Weights of a small GPT-style language model, trained from scratch on English Wikipedia: a variant of SOAP for these matrices.
Each number is 500 + 25 x the weight over its row's rms, rounded and kept within 0 to 999. Layers, rows and columns count from 0. Numbers have three digits each. The size before them is the row's rms in percent of the matrix's.

# layer 11 MLP down (transposed), 1536x256, rms 0.122, rows 360-414, columns 0-127
100:499470528534507487537480503490495463492536507502519491482518511480507485524478529498450452519512512473484510482540551486530487528489495495487499470496462501508503531491525505551528505484468483516483513505507460529473521487544494479500529478501519505495514438519517506471462487474525515512480488474461524481504477479532465504505518540523503519469494490504527508513544525574482446496493
109:470494556533467487494467494561479509483500480480475505527487492482578501524517508506498491515452535522499518466498567498449471508473481505485491540510514520496506505472503469444492507471489499520470410479522486517488487501528493482509527510463522492488474495528512511479498515442497494502423493460491527454493523495528484508489517554529519508510528498495507504509511540505468518532525
101:489492494487528532521531482504483468492506498527449488486511513466517458477528474501512452552477474510471489519480491538529531513517486484568486510507518490475488542516520489498507518506447522515473506469505503516518492512484518493468490522475491526430489488479543531499553500497477473495480509472475511521499514507493490561507502515465486522528493522512502485502460481571500456526518
101:487427515520461491478511493510497470497479488493486505513461460522491504527553486498495498464493484467497507516494438516474487494554541485518505471485479453516541520528476487499520474513470513476498478506514531479462508494470493501539516558515493497500531484501516486461493544511477502541513509495503483474559518515523531486441466517501523501521481504471494514533505493513522475464465
094:549450476482506484514493507539501517488495546516472495487472504501532528508512546547507484457480549514491524532511519502499453492447547477499513487499508511500480500503466533480503503462479541427469529478495481485493495519538495519456477526497517441553507512489502446499505500478501533532467462494502480471490536489520476495562472516535501507513525491462481488531519462494471536501536
102:495478507496508508473525461504507478482502495534508523486484502503531507465537486461512477513497459503516448532490509504509507536500546472452494468509464463476520488512509487488507535499563483515486523530536481456503487551506514488534497480513527491505518443480547517544474484573555536471486502516476465511484537506497518539491505502509495511508492468538506503498484518481533513481523
097:512492442532480475507536536462514500537506509476467514477510501481464490516479501517446479481498487489535486510560484513521540535488485513478494475524463491520477454490472499485517535505497510521528537486467498536498483498497487465508497505515507506510515509491534509486530502516472484496504487465496493479515468499481502533468539487472514472551504478484522474493510476531504506494509
099:452512530499516495528461465499481503502497470515504511513499500491482522511441516513511515513521514505476523520486510459495444473489551526452529560511507512466500513489496458500497501486492516492509522505505527495487513484467490495531514482511445503467479518552523473467454487536518480452510513535549489487503498544544521504509533504484467490539477522522494497495511507461541547532462
095:462493504460499528475520545513479457493540506511541490501509483549503535466506532491504493491507498458499462509492477463449471478467487498507537496510519466487556483446522516477452495505524500502499503455486470504486472533515490549489516486483448498456490461525477475548510464542459494558512500532507537457508496535499496511483514487524485470483550509519550498525502503519486469517487
106:537498518560468453467513542541528503484484500491500492517483524503503476505542510492504489499532479528506542503506528466507506453507509456475545522486465502517510521516504520484529510537527514481510504507481501467533524526483504472506511531487541520439483499465512522489476480510496484507518522488480549528487509498578490499518450507478481490489504524489530486505501505459504494500476
096:484507501516491491549505536510493473443483453484498494526502501506521481483495547510535523459509455512486511489470483504468514489502486517517504491483486486540449492547528502499509523517554487516507502486499498485555537551546511482480509533513502499434470507544513475516536506543518468488496495460521497510501557482487475489497490479524495473499486521520500514510513532450509514485468
097:490506505524486506490510545485469516459542537535472464551499535548526497477478520482507467503487521459430502441512518495484520471536477492571524522491546485508512522507467494524507512502460483526511540500496482516531481499487498479460494496520481528520475497511525516519512527542521548481501488511503494503478488481478512477513566535547511509520496474491508503515496517484556536512513
089:498514563540518442485514514474503490483490504468458507484518525510513492498512501487488515510500501513480521497493495499477451481523449495462489534476446504505503529475465521501470533522460552573500508518504488555500465517485474511515465516473496560509485531520469509534517534510502519525462493491521523490500493506543516505525534458507482461489473444529493449468451521519493500473542
091:470455449483517495486532463499546522487509422531515501475483483509458479493506525505498470542548540473479485520560503524496532543491463506490502485499525517493511482501502476474470494493549515505507508519468482499518514454505471465483498498490513537523487509529462503470532510519504518488508509490472475499512525532480512491509453527470454450475511487494507509538486521496512530496534
101:455490502510478486513528473514529474518523469487497482514495546494453480474519448494494532523507490502537481491496525505516524539537484489476492499495458543468492524450499515515477451518549457485503514532492495494508493507503464489501480481459489492524500529493546485541475480512478471499495574489509477442514517490494493493509509513512470488442512518534530481484471480476554500517496
101:467502478511511519511531511483472515480513519550508474544501524474469501449514485498506532476471503516448495496494507520520467533517470464511499478489491526532513489500506505484491505491515530499485512480510512519473529478502528491536516513465523500493489553511453488536475453508506452542494519491500468477544545482507488440510485471521467474526499481507535562462489527504490526477485
095:471461529474505492498460500514501511504529510497526541480517480488533467557486485526477568497486486520491478506481526514536471457524488496555489438479515470513486494494508463491538547496489493482527532504472481501480492454480499514524496462531494471537480550515489512486538516463520496539519452485519502495463493513469513538468484528505510481514504514464481473473520474465526498459441
094:468488487494495488487488486524497492503479453511480482520476510484454512508466460521469496497478513496473512502509520502448486518490524513532530535507513481491540513456471480469526493498504496516538533523506480523490513487527527484477507549534521530472480556503485463517492518466507505482457510502511504485505469478529499453535491505494454548492468498499485532487510460554485494528502
098:477479506509479507474503542484541543509492522453496465508528548512507436543477485488501552528498504531501501476508473511485505505486488509520499513509513510533512550503494486491533501521486485519512536518482469487505535519504466497492532488489501497493534501509461484489496502460456474506515500503479474456512530492487446502490478502518493505504520502466548514473484466490465544506435
103:545502494524499488522520419500487504530447438512494523485507488552477549497495499518501463462466517489512538538496520489517459549509519502530526508527484530520542554472480506507511492510506521486438510466517495460488493517507512481495493515541492503474533489509494514560450464508501511488501531505528464519512499491490481509484507496483493477513508480527488455464548503481459508514532
093:509464524506482529503516489474497460536513488496504515498491539475492491501525529518470447565499511523505548510520486510526519498549523464479473545500519457504487489493505453527500552509498467462524515450509472509528471507514499556460472475476452497494537552476488544487487531471475473464499555541494544500481465430507480487526477498480483477536496504477501501500495455552502529484513
110:455483500522542533476576498495464496499539532504495510545480517492490526489500522470547550530507472523479509457495505487537528505499496531523554496505511472555508520501480529554482504495477479492507547477481487496508530517442496528509532505497502490496471539512487538493519493533515507514511480510508520471526438440537496476527571508479526489515489444526559478525507510481510492523471
110:538554475503543532469481524501473548504503524517512527476516513468466464533497496489502485469468506516521490509482503546529492534504504452528500472496461516477510530482489482527507512450508452482493562570504556515478536502516465493474491519533457478506481493475489530501472484489500532478506485510486489499506507544534502525497473476475535481463488519489498509467502515506505495481490
093:482503484515512532514519481455486474496485516489529524529558505529476467493505527473478493491489445514553498497532463533469526522472527460472542518492522488496495479527492458489477519492515478468482492497484498503473485488472499475482515486522495455484531476498532484495514465523480498498508514491499490486507497506533477494527512511481474526486464524512519515520549542529481526545523
099:504467506534481511472510503510504496501534486500521504487520495512489472465482479577512481520533522493458546529462519473525467514475499491478481531521511480508509512520521504457537525488499527491513505471494492505498535528479473491492526543510494492527515515498525506506505469499500486517473486491468512493506480505541535498521508552465499458510507494486489470523550534468507515485480
089:507505481522485473468529486469518469485513491474501486499542488544501530528510483501494493511487511484455558524525529485518504509512519463482466504465472519512519498494506462545502483489473498479491497471490533505484498540455509501475478499473508502546522474474500505471478563499534471494556488475477486515490485523559451499502497532498525503492511479514501493511529448496507486484477
105:534503506435516513502468519483490479557474501476491488497484454534445505494497468500512479507496514445490530488534517462472520557494486488493502512478473493501550497502529497536425475475493487490515476505505506477491496490483512514484549506490489485492509484489500483523480483488525513470525476497528510486511516524489487502504496509528479490478470526529462519455492472519503473564499
107:497482491495481500463482501486476542504488525523565508550527481504565526495477516526493533500533465509468500483503471496524441457504508501475484484516501523462495498496505492522477531510511479484520505503501529496500486497486464499513464488499476511506492496494525505500522480505559502501456541509548536524511498509488515516501503471503468519535488500497490510523467433477506568464466
105:529509473494541534461542512476505501497505477492526516478476463479535496533494510504430515507525501515504493479465498506496457513492498466482499524504476501483535524503483529501447501478494507470464514513512489510505527516519486458530485505509526549510450520481500487504508510536458486463562490496493515526501488518500473490465499474482493496517512509530480488523513542510566579453459
113:488535493489500492522516463480470483513494496518521470504485471501506469501529475509486527511486485483504510530490539538513492485524501524459477508479505575519503525473504477490515511520540497467456515442502488512520460512475456523517579521466498510507472484468508512446492457507456500494517486492476511535530512561464516499547505501477502550473480526535496491488483515515514524481554
107:487497523472537499556452540519481496492563458489492477507429524521463538512506556468513484524531499509481472495524492512482528439503535505494473486517481472470496509506477473476511493526483497467527492495564513511517503515528526520453522514477494536500476492465548496476468521549467490533546487509519462498516485488501497505498490513499493537478495478520498451481517526519476472481505
102:476478481454469517505474489474499505453526524501484474481468555507489462508494470506521538533520486453571535491500510466497538489465488484506481539492500483513563527508495481483485517477502479530480505532515528517485514519503496513466461500477494512494471492439485468553458494496496506502472515486485519521492532523503493510532490573503511484526558487478528483435491517508490525513492
106:482484481474501498511520454492532480505496472516518550547506493505524487507531499535511505507527493465466481496494509501481491489537501443493528466480484505528508490514516515501533466513526515528496478487475491535547530484509468463463522481520521549499515487497505494495463476543499471493503483481462445488495517507542508435516465474523534470483558508456460527511505519486498514538496
098:509480482477519494454497513517499513487482491506521513522529508485547505477442480490497510490478466500469510481491488486473535509461516526465512500521485488507548516517449499472510532488504473474495496513503502494510465496498493499519523513519532446467518485479535502490509506526512530508549483557530479470474484536467470557500543534503543538470480504505498516503534528475522517487502
093:477516508490480508473443506464462497488509483539505499510487517513504519486531492481455486470510456475495502461516499468509484463502460505540507496505513556498486479486501516502491522528524492520469496515517498482540481455513531527495518533538523489486521496517484512457526508520485517508511531534477482492530474525500563528479483476539530529534510530487543479529509530482493532502459
092:518478500471562517550544484497527513478484530518504492452527488541457476502465482547503504528521468480526529507476494444537516500469500484494481540512518525471469512480557483465466452511516515532526518517569512510492505505544485521514483483516510520507475523459506485470489481525526476481487498475494480483511471544493525475520525502525542491496516504500499462434518492477479471505501
112:504526513509503482528476518494518441541473462518468486499481503542475475447495514491484476499463488493485507473474520521530496536494479510503483521505517439475516514479466506529467501526509502496505522479506499522488521530511466488496494502520518487532493511498530548518498503532459499465484522433500510481503438543521490537511534466523533510529509487533488531550508525500538518501469
097:539488470473481481480489459545494517450470515520483515513487503476436500490479541497487496492488497521490460482523509480516503524486506465456515506482502515511486473493462478511480512539508520500497494513485529529523525530511535474467454470493479526470491486470513497506481515471500473516533476498490556448487532519487505510479476530490474515489555479491471495507505477507504466516487
103:532465494531507513476506533485512490496478456476502498494552490516529499522515527472509488490483438455510504493523534532470496539537525532497513507482485528489497436497482492476497468513449492506492501534482502518482483500489469510530500528490534509520510530459475471484473501522510532471510530465494474501458530493508523503522487503524497488504486470506491489492485507491568459539490
108:495508512505523497481497510484456516515520522560518487526471499493516499519491497533546502526523501488462455488514495495483497559528472456491500486504518497538525523479515473509493460491470543501464489495499502520528485477480499510473488500498444524486527486491495447496502496484458478504503464456499520476504477483550495509488481496507441517497510529476519522546505522517548489500546
101:533558497474514501492490507494500491511497515513525530521522500519481511529502531513526486470488497513501508498421517558510510521492505497508533479537485450482500484489529505478486482485495477490474512527481509501473486500490526470467479528498517503481494517525510463541524533507512517470453506488483521571469494500516502522518487444462501494528473501523479465470513480507509518501445
112:507526478474503475499506482493479528518508499491503511483516485491522502489501452495540475521489488567512516579506479494534461516470520484486508528477461541509532437515445446514490493532456470491482548505475518480462497482454515481487473518504523496504514524494487526444437459494515494500535490474556510483501523517521530541511524514458508535516494540518473515489513518472481522455525
104:461547499541551551516502507516533493537501472541499474503535512497499448554485519457535530521508538479469516546464469529523498459495560493499453482535504540480492498502549479481512484518488491502473505467495519491502489542483500469500489525514468499505503486503504493462488498520469472519554517518485497486475471444496503516476543505514503496529511509494497478484481458489508507514496
096:523511534500507507500448499496513515467538499509470491547494477487502525481465525493477500485520523509530438484464501466565531497488492498507474484502547498518500527480507535475501482510484502535471453504467486523517527465475459501535515523477490494482526525546476516540497499484503499499521478484544524499486488567519541507529493482496526469467489469517503479493471550533564476463458
103:529467508541536473478538523514485488512509513498499503495509487463476494500512538480489479449494525498509523473562512496500520506545523516549492495489534545523497439545460498500491462499459499508538507496479478463548463522557475487532522476497483549466509505528493520512483453491483487457511505484463535488527478451474488527491492497493508522455493489466480538503457505514516507481462
106:495547503494496465514515503503475492541459545427530516536458528467501479448486507485491501539522500492544512507481488509524503495526495473460508491481511486496515443504449488497522522485476504476531500521499504518528535484491551507498501547491514501506522506491500475504503486462476518504504457529511501526525500532515483519478521525513541491506546542484456494494473487493486492474497
102:530499527516488516452434477476452528496491481504485532528508483512468552460530493484538503515499475480507498467486529490477482526502464532558581534517491496465519483549502541487516452509580554468490488489501461502468502517490515493460521533531511498511463505497523479500505499520430470500483518509480536516518484487501546536491548497503507518529504497521536505553487487507478500525514
092:540494556487496476506486506502532479448506535468563530522523486481468506481535532492512468504485480511511495517527493484494492535486522469496501515468502511477521454495458492516445512468474494465494490514508476490492490499499470513522529473502486517487498497528486495478492478548488453530486490545526513534447495519481504488528496514482507458504499509492517488516523533500496484467501
113:460548473494461505482490533504469480500472525458534483483585516507525522502505502514501468472509496490530477534498483516520465513493528504502475517465490488511490505496526520494512497504499493531511512471547465513480514507493498518508533511474452519507519474497504516494495511464473500502494486539484440526485473491496505511472483528519538503489510478515496505495523486490521491514510
108:514494503499489510498535523479465458493483499489528474512536509502507489516523514481499493500528547513533487492492533498517485447490503542506422480478523548499492507535517484521516544494498452540483465491458464454495495522498476474486508529484486522564534517465526424534504508507521481485483450472506444510489533457502487494494457477499490510444501462482508490490543503484474516538476
097:475492494504459478502480458504507530482517489522461476536563545481521523476548488505520531473475471545506537504485514505465488465462476481499486503473495464496496481530504484515524525508546488457531490495548499513478492489496494473484479515476441487539509503490487545523502461455512488516448486520505425486475541553499519473499481477504488473491511531463491501479508512491518497546488
096:528553520507497504517487527480484490535485497465515530490534490507497545496486492498525507487468494492480515436497537509464482498507527485518506517539479521554503507532512457505519484513563556525520489501545473479491525509541464506476487468465520531493494521500527493499548501515450493478445544525510495479471497460503478481506501524475479485464532493505494466517526502465479496508507
104:487474488479571545549503484434529476461498436494492513490527515538513461479488489519491499474501475510521488468493495460548500487512516507495509471484527486480497517507501556477539517507478508468517455531509476535495471524483489500507488479504482468474491547525505507504515493495453476503486487512472472485521440517497512534492503509532510538522492511515524522483449522506505487513497
102:497473524486484519491513486525490520545520440514491512514488509503486535495559520505490515513500518534482478523507513438480458510514526514486472487520479519517492549532451486489461515570569559470496534464448495521521516506468452468527454505470520537530499530512471479493499458531523521536515493501450501470529485491526505495495471507481467509499464514538461502523499501512504513501515
098:481561519464503501478550449464485504498535490540547501512491501510510463486481462465505534517535502480501484509474509534505514474497463465470490542494473514524501519514462545496477506507489507493470521501480523526518478520519531479535532462479494509503503520525505493525508523516502525546496486498525472500486481483480529492511479535526495505521522527493500544548471491508471509526514
# layer 11 MLP up, 1536x256, rms 0.117, rows 361-414, columns 0-127
110:540500467465453500460542549489499478526482459465488516452505495479542493504493510473470476460479537506502492478466501510491540481519547506469513492587503494486515533504458525518522469444498537466496506532486502526480516511513533516459470513528517515492531507529479525487506489462506507457509458510502496496516475474525485518501540505517495478535500485530482523499504483527487482503481
104:516508510504529476484519448508515494472479478523518506470513510487490483498502506497517494527535529489477458519526543500482507515507485457548485509503480481520485537519528453530449516505494533450504504474506459556496516492495542456503513470457498491525509493533516469475500492472502478510527498454505520509483502503476501500511441468495507486530550493462493460487534451538485534490502
098:487481508512515514494521485554505514546472490467459457485511479486494466496495500468534439498518526478497466506476478453503470485466509490483507506444526532513510510521547523475489471498503454482500500478511518496501466543514495469488480509495519474521515473522486472503491480495533505524514453450443514532507511488526474509525483511482472540518478553517526473531482461497526504492494
105:519564496484509489512511488474530506515482490512522497460490543534512507522489499492503498420512460445512504458460531504535531502485494545523468491510519472525528544510478478503489518517504521498462514506494537542486549502485497490520489483515462472464462494500495512492503507494524465533491468480483513487496498506500523481485477483506487534514520485492474489469491526510541477508504
095:513547516482472548514478507517478457504458480495477496477465419518489495536495530486496478463451512477519445496517456522514513513534480512556538486507519517507490508494501448459526501497506518485509487507543511520505503480520498421465490519516469480503498485549481478490512476468506531507473541481511514506432516519493522474483495464509507518512529498534523504517512484494493501507486
102:479499444490512465546491530469482521468511488481490508543531507499497476503530493488515519498522489473512507528470502507494465481496515513508485543475531530491558483528502517443500534524497480475485521507525501471521502512509470529492487517494501456498505520511504467486490520470533489493447542490517479512519520516466524494521506511521511516497481504482526533514462529503479453485491
102:471486475503489483519515509485507498500458466467508462460503478498475505507489512512518508488496513496508470552488530487527529443497516514458457505493492494495553472521540453522490475518511510460522472508515472468492509483520476480512504492459506489492464514491501489438518516516465542492478526448511555520550485487462510500532460538481525486544480488476504482496488492526534482484477
098:500542482468483483483509510496475496505517502501516510498446496459517484456450527523469518492503499489424517468507491510496521447482529526507473515463518506525457493545477473470523514550514468529484499484495493461518516513491477494478449521495464495471493505518463483547494501518504494505505479484499513511509442495484507508492469514499493471471462543524482482500506500515500543429499
101:516501517499489480459499499474509517536479532520518480559516499502462482480476536503458555502487485493496512500480490514498441512531489543521493466503501497492503502527532509452516501523488506457486480524500451480518507497481502490447544502498573463481478467499500489490521525478482517517503480468540488513514497512467493479538545471536516477519476537454482471484510475501484466507502
100:513542500493499500501458447469502472540488535489494453524505495502480484516512493499491479514521496498544489541487531499524507511459494541525511542518536507490516474495478461505481488554477478491455488504470514487449520496503481510526492464503538505473519498482502512504505512485517573500479485517536504567500532519524507449491514495496478512512477508512527547505477523502505537490520
103:495526502467502513478482532455502532511454487484459498506481496485482480521536529468501528506514496521529486473538520484439543498498519517529493479459482465489541513538550518495538522473473482571469505483459515505460467499503514461541478487515499480498455482499520484477538497509484469540512503494499480487533502527477470516479514486458497519497505504514500501541540503511523547500546
097:505545495500511508450527540529489517470467538514481504495489480535482496525476509526467473502465508509560505524504522514484508510543509463547523537499551496510494495497518461467515481506499491489526485501479527542475475473471494477486525506562476455538538521512540559496508495486494478483503486478508535509486520526483520490538518506442492485515456522517488502481507514514517505453504
101:548484522490476512520511528451496466486477509499517470504467529476517514471547478487495507508480486504449456500432526473496494470506495506509491477463511503546536509500554495489479536513529482460509489515479482512491512476465485499547499479563488473492477483453494455485474479485468500484506528501528511509488490488468471470500421531512548463525445484493525466454506496480487511540493
100:480497483515509511489519504495491518517477481518510504538540560500482537493470496494503535489516494576539466491494492516536449498512486528483503482479499481501471503473507506472444488515532556479515517520477495528510524535524478458532446503474485501471484550487466501501529519513467487514488498538502517457515488506481479532489528483449472506490480463501493502491536469510469488490511
100:522549548491496539478482510495478459551539494510488484476542497522508502496524538495537466516474505496480540517486485521469487491521489514496478502501532532474513535486512491544488466487517482472520509454491479479480519509476527505524533445483548511507566503475502491524489511531483509500525477533484500517520517495551463512434505517509504494517492495540451473542515535500513438503489
096:446472490560484505525486510481458538468526486525498535490506468500459511494486502490519474504433510519507510494504486503513528482486483521510518464538536432482473507470510471498473461510559466493504498460503510527484483469530490480502506468541484502492497500478495541484521480496515529492467478505481497508480493498484510507475506472513531501513501559454545512507527500506531520492504
094:539505521470510545533480468479470496531564544509483514523535519526462488480500554504484469494497535534505495447487506499528536486503500539529505468512519529517468491546506523544487513509504549511488454423486528526502431514477524518494534505537498527502532482539500540483492490529518504484512484486497516502464529532490560531529488514525482504497524454496466498499525512487531534471504
092:476474527531488482534492499513493522532504488515532506482473491510515498506549525488495485476449460462486499463488514520504519510493501489545507459455454530533515495487528495465470494524505527520496501482479513508504485565515524460500493498517477468506478494460495528444489515513480495517501460464505476507545522497481481471480500509503542442485501491522519499572485518484449484496524
102:469504516501527528452500487504497506488534458474518536483542513481489457522531533465480496504478494485486537527494480485530486489508509497511500460483505485497516466521518554526485497493497462538508513514498520480518436506560475488504482555585484519512470502501456517511476476494499506512494511496525471493524498485523536514516461466489492503493540530520489442474495496525492472489474
105:485489532484483505482493494507489471530430511507468492533533514489512480499477493483447533550551518489508506520504486488530475485503495526504473497500523495536511498518472541520569543505482472498500510499468511495502452507557522488480499517493505440525518500488507497473513484509519488483497463486462475482504486507502508486479531512489503561525517541540478488514489552496519436429504
101:482498483529467471478493475486504456542477542490491507550520511506512506522504458461523493536501490459504476495515506538536448469463515510452526474487490500492485526512493495504494491520540490531468448470482498466529497481463466512519514505486478487464504529459478499513540448495494494489533549503498530481482509522497520540528473547515525543481494486527467518534536529499507484557435
100:501455489513492463475494506470488500492510507485501503488502482532486492478480484483547494537505464524513475512495471495501515494504520525531512501508473496500498526488527479487478512573568487496499497553519442493483488492473501459484479479496537515501508490459489525523497479496552499525557485507438487526505547496471501494515504489481530512520517482529501474563496507472498466497508
094:493534521543501498527514471528509484523477510466452519470498535521540478512506538494534495516485515479488517506512521485472514494471531521478520518534509473465504475449476488540486512533465499467499511510507510487538511481532465439524506540492541531474437493486503505501487493520499514540500488500485493488553545472513483502495534388491511521477510485509520504501507520519523496501491
099:517505501499528487485555498465494471460518493503481537516486471496553510547472453494526524520486482496499481528523489473518500512475533501468481512532526522484470487480455495503478492499509543513495501524561537480472427528504469440510468526485488478508502500522494467529489469531536541526469457483521516497480495498527476506514519516502479499538527536516473515503517483477466490496502
089:535464501485504524517499481504514557503488465483538506540512485523477500495502506517497536479459451465495527496477513504486510534485455521516479501505495514467518490461468464506512484497514484492453584511473501519487473486486510455489465533550536477495505500517485540495506539465481528513501507531494481477520480494507511512536479498486468530508526528459517511539471519513493486481491
104:436509511533456485535542499532550540478535525462493497520512526515503505467511470466505492513448484534504473541476527501538484473471520477505534476506497481536513475510493521481544501470512493511500487490507537492518468479462549489491522483486494491517508527519486483510445510522500501506507508522508542492486493525474522496533555521521487506502431474465501502532506494557493510515499
100:525531451457504449494473507532413465513514507511457524466518502530491509507488486498461481485538493487475488539519457511505496475502491469514443510511502504507504442516473505533528518533460544470530503469508501524517478480504494466530481513512493478478546476528479532514524468510472507476503498479471515553482522516482500476515466478524489489514492453530474496509503497565517465466499
104:489490495481477518498538556540465522506541489481536502542544511495520488511517503534519457469480528551494521533509513464513488528501553511463498472539476476514514451474480485498506487505493506504471474472534525515497518515525542533512485493524500500522489473522491502471497478498436527514490533521520518499506512497493497509484518488536493481484513563445505533479514481498513512521465
106:490489515503506447487526508460525503461504490482487487504539497500486492530526511492503500467523527478494507545534449550490584538508476517510477460544504527463505526513526518456530487523510568481479509503490523488513501484457518518496439526534492501493527535490513506547489514469502507488485520552502455549488516495515510480485497534533507501524512481475539493515522461533472502508467
107:571483539501520536503459462523505529474517511504458505534527531531492519526474495505516496500516494521524523494530480541489526497529500480503480512493493488505520526428500498486493525479457517503498488504497533470473508476528521499472471488472499463500483459535486518495511501473505488505486480536521492477496485469477504521470482518510486500476494478496462531534523504494473513524486
100:481515527511543504549507522477524462491510490481503469475485540521447481518478497478490494528463529510507506500495464505501504508485485482508470514480489490538482461505451462543510494520516480483477537479531481489532539506506547466517530537545494480537521492534476500486490542489480498477480496510512480476506491486492457523512533467505521530502493494436508510524514522483539502527505
101:495477488493511521482477522532507475526469489492523499532526500552498520503533500494515557495441541513494485508563522466496493487481491495507468514507474512517504513499456526532518504506508494490518460507484471515495503493495510453489479510529472486511468481459489515513530521512511505516536528517486544473526515531434484528498483511491462473536473452479548509510503529491549493446516
099:493448523502498515526454511454501513513467480495517496492515539488527461511493527526509500491502508498498540535507495514472500530498530564475512479510521509518543487472506569516497483523487504497486461522495503466483522466556497475445504490468491470544473553427517503504527526540500540515505448538531488532471465499505490519535530481450515532515530526516461466511499520506475480513472
094:522525506446508519509520496505514485478473518507484498470512504497510468509499486541539481487512499522509477528486508478470525473503478473540498523514528503477514465513482491525468517495440498471501533451501537482511529498472554527527469464488513518514498554475456534496522504509522491475431506475495481484482501495470491508538509503502505502495524489499486480511542485496553503497516
096:483493482443453492545444483476523512537513461554491471547516491485486518480489501499491522471460520493512517457496525530515483513544466536500488471516511474537497477479476519541521488566513483522496516511473505499547508520482499468464535479499478506521522483480551570465512523489521525497476510555493516487512506507487516517503510536488477500500530540515532490511525492505526472488490
101:476512487526464501533466529460542478488521433512494511487487513548473502499508498506520452522437516536555486507466507497500491510490490530494484490480474481486489525535509498526545523487453491514481518498520516496506500547500488440512540495532517512544437539522499545470514472475498504511500550473496495517527493494475457495525546511481480493494491525464481543522534495477517496467513
098:506515465528521503519528479501511515484467536514499502471476525530478490503521526473503483500507493531505519429532497520465529454479495515445532511484525472508530494512522450553491485497546522508530511505554438512485499475512501485481518477523497510520494479503546488491506488493527543521550493493489455489509513494536482515455503492466532478470502517454494518513468486482467489510490
100:475483474487518541479474441508498533497499460479501456500507538479501546517520513531479520525526490531516517488503506486497479520521521482483523468471486486443464473490513455520510452523506499462487516499454544492471463512453479507555532500474512485474512514510502486505490519547468484520494521541498486486544458495468502526491500457477519500516497479511484443482514505496493508500479
107:508520502465463515496459492484491526495520468479526497475526511506481526473468507515506532504482463489483522441493530541513492464514500529492495509512491496514497502496505547468479495487501520530480510499505531502519480476504500492499502461525488512515517502525483477524484523487558481512472498486504538487538526515513517487480506514491486486462488539471471476523475511544523489528522
094:516488531530492525486506467523522494491460479484516483542527504536522534523490552506514538536543498490514556508495504467509478495498540489452521487487505525498520450485561470530538485475495513521524466501522524486472520523482494495477523512491516498500470538517504466524490499488469505524490464533457473503511531482495463527467458460511511513510523523455445502482487472511544526482499
107:567493482522491535504506486426489542495503505507534506506486538536486545520509497499528484503508478507468526491488500507480460513489494520497469489452507532525546504515464497478507498510468482485449470487500536504552499482467497504518498473546526543457483469492505481463481473500466491483493488505536506525484494501482518487487467502486546456519532478534494518488464454512519510511515
097:475486483494468481509548522501489506492482460487495512533498492461524457466478481503471514504483486493495487457506551492496504505486496486468517469480536522505468492470504491499496484473466451482481511491492507464517529497488534508511482473521527536482524536500482454532511500517508479492440448480508486483452478489514478519508504466519540513526548517475499481481518497479505487513511
096:487529505476483488560513482520484510497530523497448456479502507455504494471561463517488493486515480542475511520489541528510486539497482532501440506493494494547477472502494465521497525491505509473490496488497466464517465519530473481490452486539513543492517506484514540472504516497545551524481478475497521510486481478476482484478463471506490495492513519492481515494477522506481492497471
107:506507492504475533538461512504496516518452520476517493482499511519523500515497501455510456491492509507493494504496450466457475540458499450512479489494439521466458495524479485544532490552515524540483544498522495529542494549498506534510532475512468552522515557488502469524482485540488533496508529510498475502460488509477454500501458495502494485496504499518506495479555475541483560494482
102:533514517525469508473499470470544532543527524487520483476520507494477493551495506497491535501494514547511502485517539500524508537461511511513502441540482532571490490499461488491505496530512490503488513535540532526448508493475495453547508527461514458503483490530463484440506483497550486466493490522532517499505487511464488538505487472526496503511516456524527470529491495484484458499492
107:497527493537497492522489446482528529520509518518497477487490494503510487489467504495501511479467485484482475507484559485518502530499508544562500485483544467488495518519504505473506512524477497483466514469506532504474483518511507534489511466487535529473531524489558478504567467498525513505512456503487498470496527579484489567462486478443484490499486486506506501501483522490535476522527
101:486525488500510544469519455507467523507490485472467473494526546495478490500456468467487559531502517541481486487454485481473474514543516570503521453541495529509486505484506463487503483500493517496481521503512476487519501473509483519511494522474459551489496510463515492493547506463476542521480529514523519518474494519509518458523487497511547551510484523506507494477485520519515532514479
101:540521533511530518534465463506435492514509518457509492487513474482511497518512512500520480484473494504517510526482510508505437470497524467516509505493517475502464495537486436515490540465545459492540513504502537506494539521465520518494527556482470509521453509493561512446496540527547497513535530483493493520460455469516470511466518501446506466492522526511430504503501491523491491507560
097:535564503495448511484526463493459489533512457510484482500454456525505480514495501486539485529474459521451492527525461512524532514520478538501510530524444471510469505533522510508481458535494523503493521529491504514490483501500517517523500452519531510477527499521471507487513479489494511456499499438480497502537486516519516503498493520481517547491525522504516470423485490514483497468514
096:507502506524496547530499513516502511459514486540533480471495564489493479502497493497460481478494519499479491509546513501495476478558500506499528470491504498480498535497504507511451497504499540512483519551479481511508454509528468451566475520504515530493475495495504481473525521482503526516511472496545511507504473484500475513445531511486547504476538545497465463533485504510480457491493
101:501525513515525522514490481482484488529501507514511541563516497540475518507490468509522536527491437493499510512539471498519467499518535493457461561499510484499490477465531495459556498529534497524480510521506498501523461495478511442502495538492481486526478541500462508488509528506465512511477476530465517431467501521530464520484463504470470505495486478466533521529516529512498534478506
106:492481538485518509533503515518527474485514491470554485493509492502535486500480503528494520523502513526489533515458451450492495521499520516507534504530482471495491516488548499463496523509498464495529486497476495529499472499487519461503532481494525498484498475539488510509464487480520502546483489461500506503495503519522505498538481461455503522521529510523522484499476519551511517456540
097:459553566478531449487486522501524497492487502500479494486514535461469492526487476513523511492468472469500500525496483524496507498469482519501521504490487501508550478541519493538491474463539501501499496507464505489532492495487524490464475486525524507507482535442493487524519518492508468513497459502511450504462489561501558471548517491502504495517488468441502505524530482494538479515517
096:466530486465517469501550488561484469514505484504531497511513489477534495517510518518470526492517467500497495498510554490522494509544475553477523493521500535456498500516498505505505482513467500519499518540514522470459526547477487461498528484519518523514496519499477460491511480533520489484480470503500485493533504479474489469532480490523511503523491478538562503511477485531507535558495